Weights of a small GPT-style language model, trained from scratch on English Wikipedia: 8 heads of 64, LayerNorm before each block.
Each number is 500 + 50 x the weight over its row's rms, rounded and kept within 0 to 999. Layers, rows and columns count from 0. Numbers have three digits each. The size before them is the row's rms in percent of the matrix's.

# layer 2 attention value, 512x512, rms 0.0747, rows 265-364, columns 384-447
101:536513494487567537429447420609405468446440548446535542523478536480504482515513540592527468467501476410527453508633376439550498557628510438459537564443481497526520490433495505492557474453544479
096:506527522491548380567542417501427501543662485525443562526549494532466432505501475466590449552480568474487559544461554474526443515481447500483462450542556570516505609445473507528451550474504601
093:420558422498472509494545537465402487518599495455509451357598576511421539561501499495469440523513488459545489465450468461531521459480581401480486589444500596491552523498542496525478490428538549
097:498449538455431538395561584458461448509460521539557528460497496466526477543468621533533553506547493439501476376534443484488506468485488557594510584471458486558530547495527452477499590549490557
096:513536463487465474463497456441496544456476507460549605519525452640645572432413526508488487554512563407397576462534636458545503533507481604541505600450443458536472591479551464476422497471548491
097:495458488484496517478535511540441504546564582380492518517511482561457438512486455498490553459501504582499529501558511482394482579416522534554539491479563409534471507562564430421439495486505529
092:568484428468474555510510433455416435538466538599499476506439534501503462516535454451514497536518589580491546566523502564494532466543471506510533485543501553445455501512449490462485455584516600
104:559575526534511502564513501430570484460569517593535469458496476478481418554432562497497564401485510564430631541475538485565511514451556528536528481598522579432505511494515434574456558593480553
095:518474501471554502511498555563318538518487534404491478464536499477430562443471432535492519560506413495493460478487463522474511489575453359565507539519558443458469521479527501530532615485560464
097:568529489557515602518455533483482613499489508568513466512526492471470425485446552524523453422516497541536494467526422562547478508547522476400585470513467595530411426471483555525536493557468583
101:475524606539550395549493515552540581623542508619476529491487476437502468426525532400453431403477492496544563556496519532489363439531506448532490496527457581519550498498561452511578557541490472
104:511537452517523456561424516540551449415488465422510516428547526397462532472512560514525466596534468488546385579463492507448483500551476433462505489677560427508558516456467499476478559512543490
106:490500456477542490542507524583467544499483490465559500472513399550493566586481479436499480568577453530464508482547518482541490479443528513531468445419520401480535551516520482523448572491510342
093:511475422478593483544518425525420433544451516488458407615425493485535410481520442587479523569524584560536509564500518549493448499496472521420486533501481494523428544576531546534554428510548450
101:489432534545479533397553501427492601538492510561507559466514517469622510499548549433493563482543521429593471514538477449611498399482583577474603393507472555509479475390484488416641461519441474
096:386490467522429454564478553535452431457546517457500398517609429456503548502500454529563506536466498425515485481440513455459480464588451442449552460533500479567501464510469533513494484467463430
096:556527575530486457445529472582522519438353531473454436525452375444604497402476445497579500499489529524561524447522486510413547473561521452493527547558421509539562429525466524503356480431506416
099:453500507445484486463474457467519511480528485618517538487558468531546492524509492435381557509460510455552457484522418501574537436524577534508472502525469545403529471497475448512435602490534512
095:499504467589439573507516463547486492495451520517511575447522571443539505430484512494396510440529504398532519469537527587538484510576506558513516448489521514463553501500559540512462420534505509
101:479521581467490576577599465430544473538538525543535491539498492434590423483524500506500560552645545531516515543480559529496559511540402499516496502506522544418518462554478538493474663583425598
099:485417438486516513637552334469509414529653493551447498472542531616464435424472503498567433494542607480563498493449603494421500499468545562415495479563554510531480476457454534444519595566479619
098:486493463520557562490459435522540547526411398536471488553486531572510556545471508395491497482511505467485505440551594473568452465501505558456494491449494478479395391545526513468566417598425496
090:539520548526412542433502524544449422464556544534558500488501552485472440487531504539489565571542623506574418420540460512541540451497594512498537600466384472536482504442496577455542582522489499
100:544477573563557503628390465462515557501575445504464491557519492438455437542455430443522478487485535556561536523570492577388383469516456402535488484561442518488515436486491428461504427566525550
089:554432553515524530549576475576499531503537525494552456513533500438449447518453493503439435532567527592507451472527530490471459478490484461523505488525510433532461565552513461479599573482540483
101:489464414567468526553510527386596529532440439477478501516595641546555604498450515478426476570454520360565589469540590406580557471505458582441455542544573452435477540515490515472391539558554519
096:459561521554469489428564543563499469552500473576495518517569368397522451487491483367494543570424525470431534461401565425462503498462484584521421562531509463465503537494437563543440526477510538
090:483457439536445522486437592534489544502395561571489510528504480444480530484562507550561492478542489486477438512521535526449623519562493496465563489490454533450442479421493526574478445502522595
092:577490531474473528602579472477442537587565519461520497513588527444433488645543533441519490457591523538392537506536507470518504520421518590538538492468559497436484525533500558489462407450610512
093:587507496502483594386503462533554448466524545451483572517565514542470456500439527594511528431566501363519469468611504638507503568402525513546506544555470562477481559503488430532387489499490505
093:470488424477491447654498469382473487502535451580471391511502522493434438590484507513480469471534465477494535550452557511578491423441441500455478554498505444589488432504561492473515478453480537
098:487495506505441485498472515546579490563531462486487516519484383437527464574490527527431477494485480470505467580459480536484483497489464525463501469537447446475498562443424465489499389531513503
096:575422529499556487511474524567469598466492486440517490543442520548534512600520513590493509517558478615507551520477523528556527500449526438544495486460383496545556487515478549474517558449559340
094:505465569458488465460527501549525562468538508509543474506514540543483572492434379464571607463423493506420482392523526521530462546555528474468531494551503521513602447513435530374567572554521527
105:524552489549571476484492481560499449565481455408480557476617492542475507587465427510516452525555467491512503486538560590433503445508512394508509540465491438558509592439514409558566463453583477
103:521440631532383544502501588564586493504457550572458472453480373454527441511560473473486605463518467457578427475420525467553540475485535512541454533545480526552566415426465537514424535535526546
102:468481487411538494513502494465472509536502468433468470477442503634519529539443456546513432477543472573545551453461507489581481502456564464480466503521516402507550579542532497519563526539471558
101:432535494441566514579454403359548517494470514608480484543450420455481443431358522489538441451543509503442585527523494495525413563518489553502450550521564515505442563506513466490488571589503600
103:547523445524500510575519421502464498508550536596477481534474495462600553528528511552439462512595457534521416551529551500530477450531487597445565415521485461448480463500495469508560599538489445
094:560525431561558427498505441514430439515429474495551495449464498526449500491545512501510469554485462600464500580460511545456609483443507458560472494511396565536393488564505419636525482466458392
091:476491429467443552431500508551419530485543564455476456481523416452551491475579377473422521468471523528500479483521519504474438487491530539483423439533559490508513435585558532460504535537566473
094:526518513575512510402537448415596482534377425473566445489513416488529490472423548488520699424544482509435503554402506425526446519465585556526508467549506512514415421499502444547585532476502505
100:508466389461444566494512470403446511505492442467539460402457439523559535502420569505416440578486557481523478464602470474527547476579410602595529431426529478412498454476506512420445535476483460
103:576536491546513479536447385580477433417469485468488500580563543409463514545522480535461533515474502622570427471583506547448491531479433477449493479538557480537468364533475448463520459552507539
108:480542398548445465500531490582598585428480574507528536478543462422435459476468546485512441502506536470496503537461424526467517427606439449468459505539512551579446475469458469542547468467480471
088:559560348504560529568445546468532546502447513569542515525456463475434571466456556476501353553560536544527495476538485423465407422551464574425451531466496515505464525546471511510506505521525606
106:434502602446491533393532547501493494615516522567488468463481406473568504418548575478456614525573500586450525541467514501483538471549501581539518543465401542517508465418463416514424485451444527
099:512535599446494467539526473478422599563667547540533528551543576515508473539496536530531550481546526501424496458484542570489509556434523483516551491451431411468473526469463481488640494533492449
100:460542426481503522506445457475467494485543527446442531504539491576526463424539499603440485488514454550560484420429500511525493466507510473493503475514454517416554523538478503536484576499473515
094:465442496488527537567494452535550510517490510522522608476561510504581451495472518580487516494552500560428460496463494619512446518537484536600464475490477383504500492516502534523459505535496467
102:553464490475562446645502448468469518513500509441438453546435580576487497548551468579491367509541602490578531520548602509546499465505466511425505442458574470437467504492500473540542429458543604
093:601562519490419417462509494639437497591541527486561492522480565426426511479508487510484510490485509528412422496540515585413418549478431560435466513537496415480526574520444495514553528536460523
100:557501494595549437412436518442513515476551475578473449496501528521544533452524465457491522504466518407499491499458469533471475406424473539512442507514509497557521528420542498470521445515562450
101:478503381544529478424546583646489514531485549387469471424445423535521565508520408616502307510467491498481496456458526558407557515552488483434538488412503459494535494546526537500554534471569496
101:424414417397594494574445422447494617553504523527417520485518480565524473527414537513431516491547470547540532510540540504507538523557548519500487553533532413465484494509547554543529587490476551
090:492452431622467578489418460576509458482421500478488469435502545549514498463505488459410492425484492494575511494398418513527509568479496654472522466483468536500522486477538498496514462394451491
096:513515501524458418390505495457468617475550514530502509431497459500520456456423524418495528474581537442483521560469577577506408517563509542470474559479460445575547469540498566465545501537485542
090:546469587486574420526488535543451495584523498502483439478464527477524467477459537478540617551487438443515448464371602493469557497425466481513500587466506527454524587473478526432408515500505527
093:536511481400570564504468581485472537577479451411494593525478418533473551485520468562482442516449493496464402495556505513487578444502569406545520433477416519439518602478493484574474458408497448
092:579464516551512489528508486551502421526460472522559541439434464503503522438473449489599442446487572457496446513545517668427491543462435505493565577449411546454392490533498391486542467517509435
095:567543514536525493626471540496541539490439408416452491500414485515469536485528479507556534536488422545507557545565483532575540458440549443501499532537543548522444508515521455500596444547530497
092:365461444442539453453510521520416451572403502483497548472500461492473469440400511582380533415496509459442420427525547546483571489560502524504573493473497429490481539520488510393582439474450537
091:474529525502488433465496665400490488567479541558503560411574413439551521491545523435522486523516471518459422517447544431424528504599521490530487458574495468497468504453563437507443488518499453
093:504489407450486539504490433478549561491601569510511462578505616551491479547544574551401474480540484567441491525603425523592394481453531576435477512495529425578470491574516489435499487491466534
097:501508515455531493549437529508497488599572493529442474505513492516518516481441518561465549479488537501566447548574574603446402497534503528488566498438485453532458419427476427427517506527439524
090:506434476538565480566435503562444519385403494506516548544506494542490465453525475515432431428547541564473503483532440557508543448523498378465441383541478558387448499637475462429535461575448473
092:470410596528454544484497464505557505524440505469486521535543470483547447456422434494492596485497504515479551474514517532561480503432547482514492474439425482496464468547511469464531485428510450
091:456492456422512535465438548456492522540490502490538461497452490458526470454446496533480509548500528471505489557493501521507508460529525502481459413548478478513440473484550522583434510467561534
088:474473579522417483457517374530505516451518515485574484458456455540518418539505540570449588510518471544505524511503470484489534443525603515437468486363428446518473420480527503519434567534514511
092:501491534523438574484479570620529503496398469474446567448553473516482508546469449522508459399473488411534441514442427438567565451492573494479511442461548563482485526437572499522507531474435522
092:571429440434575528441527445465475453544497473479473448475403431550492416516505493503663460478469564534522583484509512622502472515499387481529477487509465543495571477548495510495490443593490547
093:432452480502447459558565473590581571484434438470529532544458443451495505558510531441393509522451516439448500550490425526536526427575483490615434475462400510474521520448455418435429505453491525
093:502542580484497510481488462511467495523489460538459608499564492541452591488467542423527531449596475482553535512435528551577476568519438427497514533434538608430424440490477394522458525486450558
088:528534468478529522417593599488620520520357479437559524449512518504482541517490566458578504508511459508435491524502372475527466446426494446522504583464504476480537528529418502481547497495513529
091:519401516510412461533475529639546516497561502457428449489444506523468575528550532525607508460488469487447488483548583493471591484475523514493468526522421507525465527557429574438405429522552521
090:487469451493443562428514546502583522442431467452560555565458492526446555559553424515502462456583490478381551496502498441484489525559520547468474572475436496539506459519445479634502431539488532
093:429518514508436538507564447379450458548565548573485426495518411517449439585459500604524466457552525561555414450491512550516503453349444456478479538414600491488491444544492502445556492545458541
095:476487470480499590559526519483528536478508555523521563436550403535619470417462550606486544396517432486439546521490517515423429543427520504551451558423509484550429473477497481464544574525512525
084:477534523450537473533446562510502458488389463380498573495552466496577588394468479507553452531453543427521507489544519557468381487477507520569438490553399526445528527511489456557488500507512476
094:540495601495450514560460535411645415579497519406480549489490383497471469526520508530562515445500502646551548456525546487607458487392434514533476505541526460448595521499485557456519462507515521
094:435536568540493489457469506463509482566419498563502451476507470525469452411469450463505582487435532477597597544533450528558454473428610534397529531524481444495513472541596489434490541502490527
095:552470516548513510524489490564548485484469483410510517501552390499551610564556467505520443594505478573564445485435533488551426451434525521444592408508532442500555462569557500474568463485474394
091:424472422470513470587589564384463464478506492551436500546498530547584611444415512517492551481575574466516486395445650517498559476592467551600471492556443516555490475474504590513515547491557504
094:533545552554402550523515420490547553519473451485576406456539371358501520449555511439430572583534543505514402456505482507507414460377537577482440475523527461509467500473487522470563599406487474
094:499515566420527500376531494533526501487452518463501520435564474513437523423530486471511556570489497463369519496576521445503521502596571584475505378436563493468523506513436549583451599543479572
092:509568440445543475541535434526490532561527442565435537509455613596532501449496501478553405489525483548506541566487495541572429559532515524464491479577430485487587495404617467502598572533442566
090:531602551533436508531521421536456502582557526524504502555582386396559548572525558451430540441444589441470500522468518536493456533526611580535404416413487480484545472521470494410405545527436519
095:475562462467527534509460490574433458490465508488504505536550488547429531477460564497506407459545546513474495539543595516481584530551541464505492494483446506403471486454522532471534558495493613
093:449404442494436499536584395430567504568585510484453511483454460464512505560496430500429503474508542574414508465412552578565590536505446551543510488444587518542547530465562593475499562575502537
090:441516562542596478447503517447419539438521511523446519537481481496522503425491487503507508554510525545600505501631526431463551513556500507510488542494444468470532479564460568521518460530424565
093:472586429562516522469447516543469508611558526512534567528477491559553522492522505593494470525586524477469446459551457505471436472514506584465446452509474415558461507372576485568494499515518521
090:498405618550443446511502503513467496506439432515483507477491460407550452413571451464492486561455514518449602491574423530507523640488580501501540527422458485512532431474488594508486544484507498
084:436492552438450627399487411532483561495455450468465474538482474496606495467553467438429584506496489527520477484510417408565441449454573576536451588537504465495487476469504497533560532475534538
094:491576597466529516577446437554406505495563514482435519571434543498563473541496533578475529488548437451594512388459395518462452454505491462484563430462579453474479491551570456475475476502574466
090:479465496444468517469545602501434547479569459532509478522504492448527470522556501442475542578440436577506481478526489487518558504507562589540513474452506566542513440527506476518433546489455457
095:493518432555487451513499557508506468548473485515464494509501489460479474620486514591522488492579460380505462508498516569481426436547460410503523442584517415608444511472473498501559465361451507
092:558520506590524531556510490550491560529484516477480563469508505514473453516530493473555569474541492500453468501486492428457551529488589483464494542387477572488476469549469525475413442519480404
090:507514519444422562564449485466586536603510441590496578532557525462512541455513491512425443468431451505445446515475545382507466571490481490498469495524552483588527455446510464489473412540440522
096:458497455489514497416562509293469519511507435501442480494478487397541459549472510504456508483546462504567464434509545465564479530520580495546545454386447410434554472507501530451556451495523388
092:510532529450502512506550545554504476584498597538534524474613472494511372400536471529506580421428503434496506474514553476425470445549461448450556536505477550567518487419549524531441497572522471